{"norm_eps": 1e-05, "positions": "rope", "qk_norm": false, "tie_word_embeddings": true, "parallel_block": false, "learning_rate": 0.00631, "warmup_steps": 200, "train_tokens": 199300000}
Each number is 500 + 50 x the weight over its row's rms, rounded and kept within 0 to 999. Layers, rows and columns count from 0. Numbers have three digits each. The size before them is the row's rms in percent of the matrix's.

# layer 6 attention output (transposed), 128x192, rms 0.119, rows 22-40,85-103, columns 144-191
112:532434506527555507429450442623513393468458546439454542465470473515625445483579451520497453414539573529410575431546449520511470493529474506464512
104:463516498540532560537533453505471439456533450617459508604582548549518452501562478508470464534474476423513469479489560521505516484368583538596553
091:479391478483461454523520439445455548612484526483571415546532477478465481458546584504474471552466466478533499455474434475474365498487534452465499
094:459488634515548537504571505345549502476390376453476517500479446535541482550399479459513553529441513501484414509528600468398497418508508549554550
101:543511576475503501518495540492471422515534522478511498579521552541519425460437494523488481546520522461572503477459494566546558519498456508550430
107:478507373564554516422468500434513524510527475516560464508509426483438479484466502456539475345484543524484485566523533566512504431537528520475474
113:542591374464450553480552520414548503501462483449437506489424441520543451582400457448451353564514493511494464463439472511496476502507498510484517
104:506485428540558457456404546479361408525481520499464516554453450526471494404495561439461472583448470487456544469528456434558502512521458454469519
103:511433399402541450491519514534461505522588478451445425539423543488519400506433542443526561484500576437505450498459535477557475462521622477494413
096:468474491427503393498518534444516585455454482513470512469506523469483512646472419450509520520530486524554471484511518501528569482499543508532604
093:562485517467541479472489479381497450555425533456527362394423486499444559547560510436535451481371515483538485442543570495521478531534475478496539
102:500471473329490536496406536521467495534567519485514530507417454476433537567458417506562512529535518455489584452610431540579508490500510529436503
098:471442440488617480531426459533506465533537478533503597505465450559446467462480426463462484438555519463588481544426505539475543588517527425494524
099:610496468582477424478495520458518386436449504486549521512536508468488463514509515491482478445477506581522471532499506455495471593530481525442547
106:440391561519581473522517434563481499497481509534477556408578498550543479554518507591531500518492479493455461539486426525451572454536543493535514
098:489530465456431477445565486518571527438475455490579479617488417524491456623511459502538511472544452496432612514467559540466496545501510513523472
103:482475594509403531514467449484516483457506414510571527605538489530590405648533558509540531581542410563529481470487491570479546596581507531549499
102:484435542581503417513491443470450475496498465401576521448465535545553450532537502561500438497536475431513521580497565462535556511583461469389481
105:583418399506474563504591470450566490537511554486462489569522545551465606508526508414426532444433545506498523452524542551490434526364546521481483
094:539600513463513524453485507520481437453542456450487471557496489492454442520560548443506484469358517534543482584507484475534555455600517479483545
098:553486516554494494585516542366545495539557482482486438493461534444512460512535472465410532463408496566572478445508510488476457482500518460555459
099:468482473524482454452506445464494486419526504466500509531446491485431512521532408467480487495507511509504538435438528534530430549441580576444585
107:572461566605548545534615606514435460371544451518506564434442473546455459466486466485488515462500498561465481465460475516519615567421492523558556
100:411572436480507517485472542543458510465448553537529483475519512491503586578595461442477518481585586478554466557417445554630507530541565476554501
090:569464527518453525497535535539568498553456505454550545482450456472470485530553537569519479545584440560507464464480466535416460532443450491422485
099:447582545524464563442586458550483596583521469398431453484508505483539542476494546442494518483601542479544516519524535414455475489519406494565489
095:498432598504570421551545459601515450508515449448546587435569404458560527493479464497486503485412503528488372465481525532474496521476446544468492
096:511501454396454524523523528549528528496400543553532556534576391505520403571535483488529609519483458484440493482534501543469456543473454553423449
097:512583464413566535575393463512509491475498499639464469377459497545457443454549459456520567440478530474555491543555424450569524494451407603510484
100:466537472522531550528504355568499492488505434493510534493537423490447447505511517468538519565594501469470506490516542555495408531473436490430405
098:533566445513518457487559539425608434492494452485614540402467574494492410412468551460493543462505470434521515539483464543499488480439435547483520
103:472479434462519528488458466433468501450454468492421599548488508496549512497636499503432538524440471592576443398448442546419536503521517496437472
108:509470413440564427496571493456479370514524447511457516469469570495495527470484536506558448601460548450523515466481472496542471426481490579433575
102:436462564522479550532519477546494545447509523452439510507478479485506494521485523561549441539590422580431553438451530567499453419480531411527537
095:491527514488473619400518486600574497443495418510528536469509489505501547512509465545511476514537541501516484467497471559497531515442390497510471
106:440496526460516532538474572522523458521569511445418537469509506537430487438448500499401458585490483548508465459547473518535502412456566471544465
100:505468353459577405561523491471483491585513508455484407475537449421471503462538511529531400427468573477489534525452502503428566440410496528540447
100:535523443465570440493526549520475542565473496488475457558520483433431579473496424525487549543578517590548491519519513513558443512498525600448578
# layer 6 attention value, 64x192, rms 0.122, rows 22-40, columns 144-191
099:399501442532446518618444471465487449536540555424381495533520505449525466448473493442529525479461510531531573463500485531551483452458466485449465
108:539545529441445554445498575493504472464508499467564481504466496491478426592531474466425530487470471474456537472526552462480499447410491476531568
104:411528606488482570487503557503544553594539540532497422530492528548480457602555498492514492558469463461486468458541543520492409509542500499450457
095:472551572537504558496555536484464438424512530438466529486532530538429475477466550433465498441489537610519508480508519486580467541508502492522516
090:479429513473444397455509624497417552500503420561517502554558505521502491530403504466479493442399613511510431476458440580437488579524424601534451
115:528472561527559498536527430497409452502520454510462570449565485552499447503526477544499500495598474563475589464433556460550461494453473490440537
102:552570471419490525477534528502491555495621533490526520458558530465562496572424506464541404564478541475523401587471431531491543419522575455467456
095:438567485518472414512403512450524451442517543444459521589425567436559428492537470438402554388475633510533463565484527488549503513508539545447403
107:549532604496465492529521444456497497464592489475475483497490615502484374467550428489395526569466490471437526504425529427528499451518512523476500
099:529543568456565468417483413503488562374512386391482457455572532476502476471408418541459525487480512477493511528538430470532547479393420441492454
093:492561459528501525540464506482419491515611580498526532492396564490536553514384444538546533608461575409501535480508462428530518441528489487422590
101:419478559459513538475535444535441485486536493361469490533515433523462495620482471557506483519486548539440564469631511444514469591538555470519587
111:528543468472499486563514486440486498536522469451435518420485468502531430459565565448511561589547553460461602575526525439521541477516550501560532
097:515575468560435522547423527512429478570456535592529568484454549572479447421481470483543507504590402495574470469502427531420395507461466584525498
109:589492524449519483510443379512479488584502495498525523484501420503539524508516509536460545419468446463526460558501474558385528434479508434518561
104:500494549448512443506482421488475558427621549395481532569555589476522493503508519536575562516470358409563455532484470496571550515490492470532506
094:538471568482513468486465472506416466519495533480538487531490538515589427600403407451509509523487537436504515512515485410493487529441518557570534
102:510560491549473571532598466418437588514465509506411504517525566506477460527545543497546440464487462510446429547499473562600485531493516584652418
098:586558487516404426604507484494587538493524490479525548502482527531454483459460511548460500502509471454523551551505429525469559417542468550408511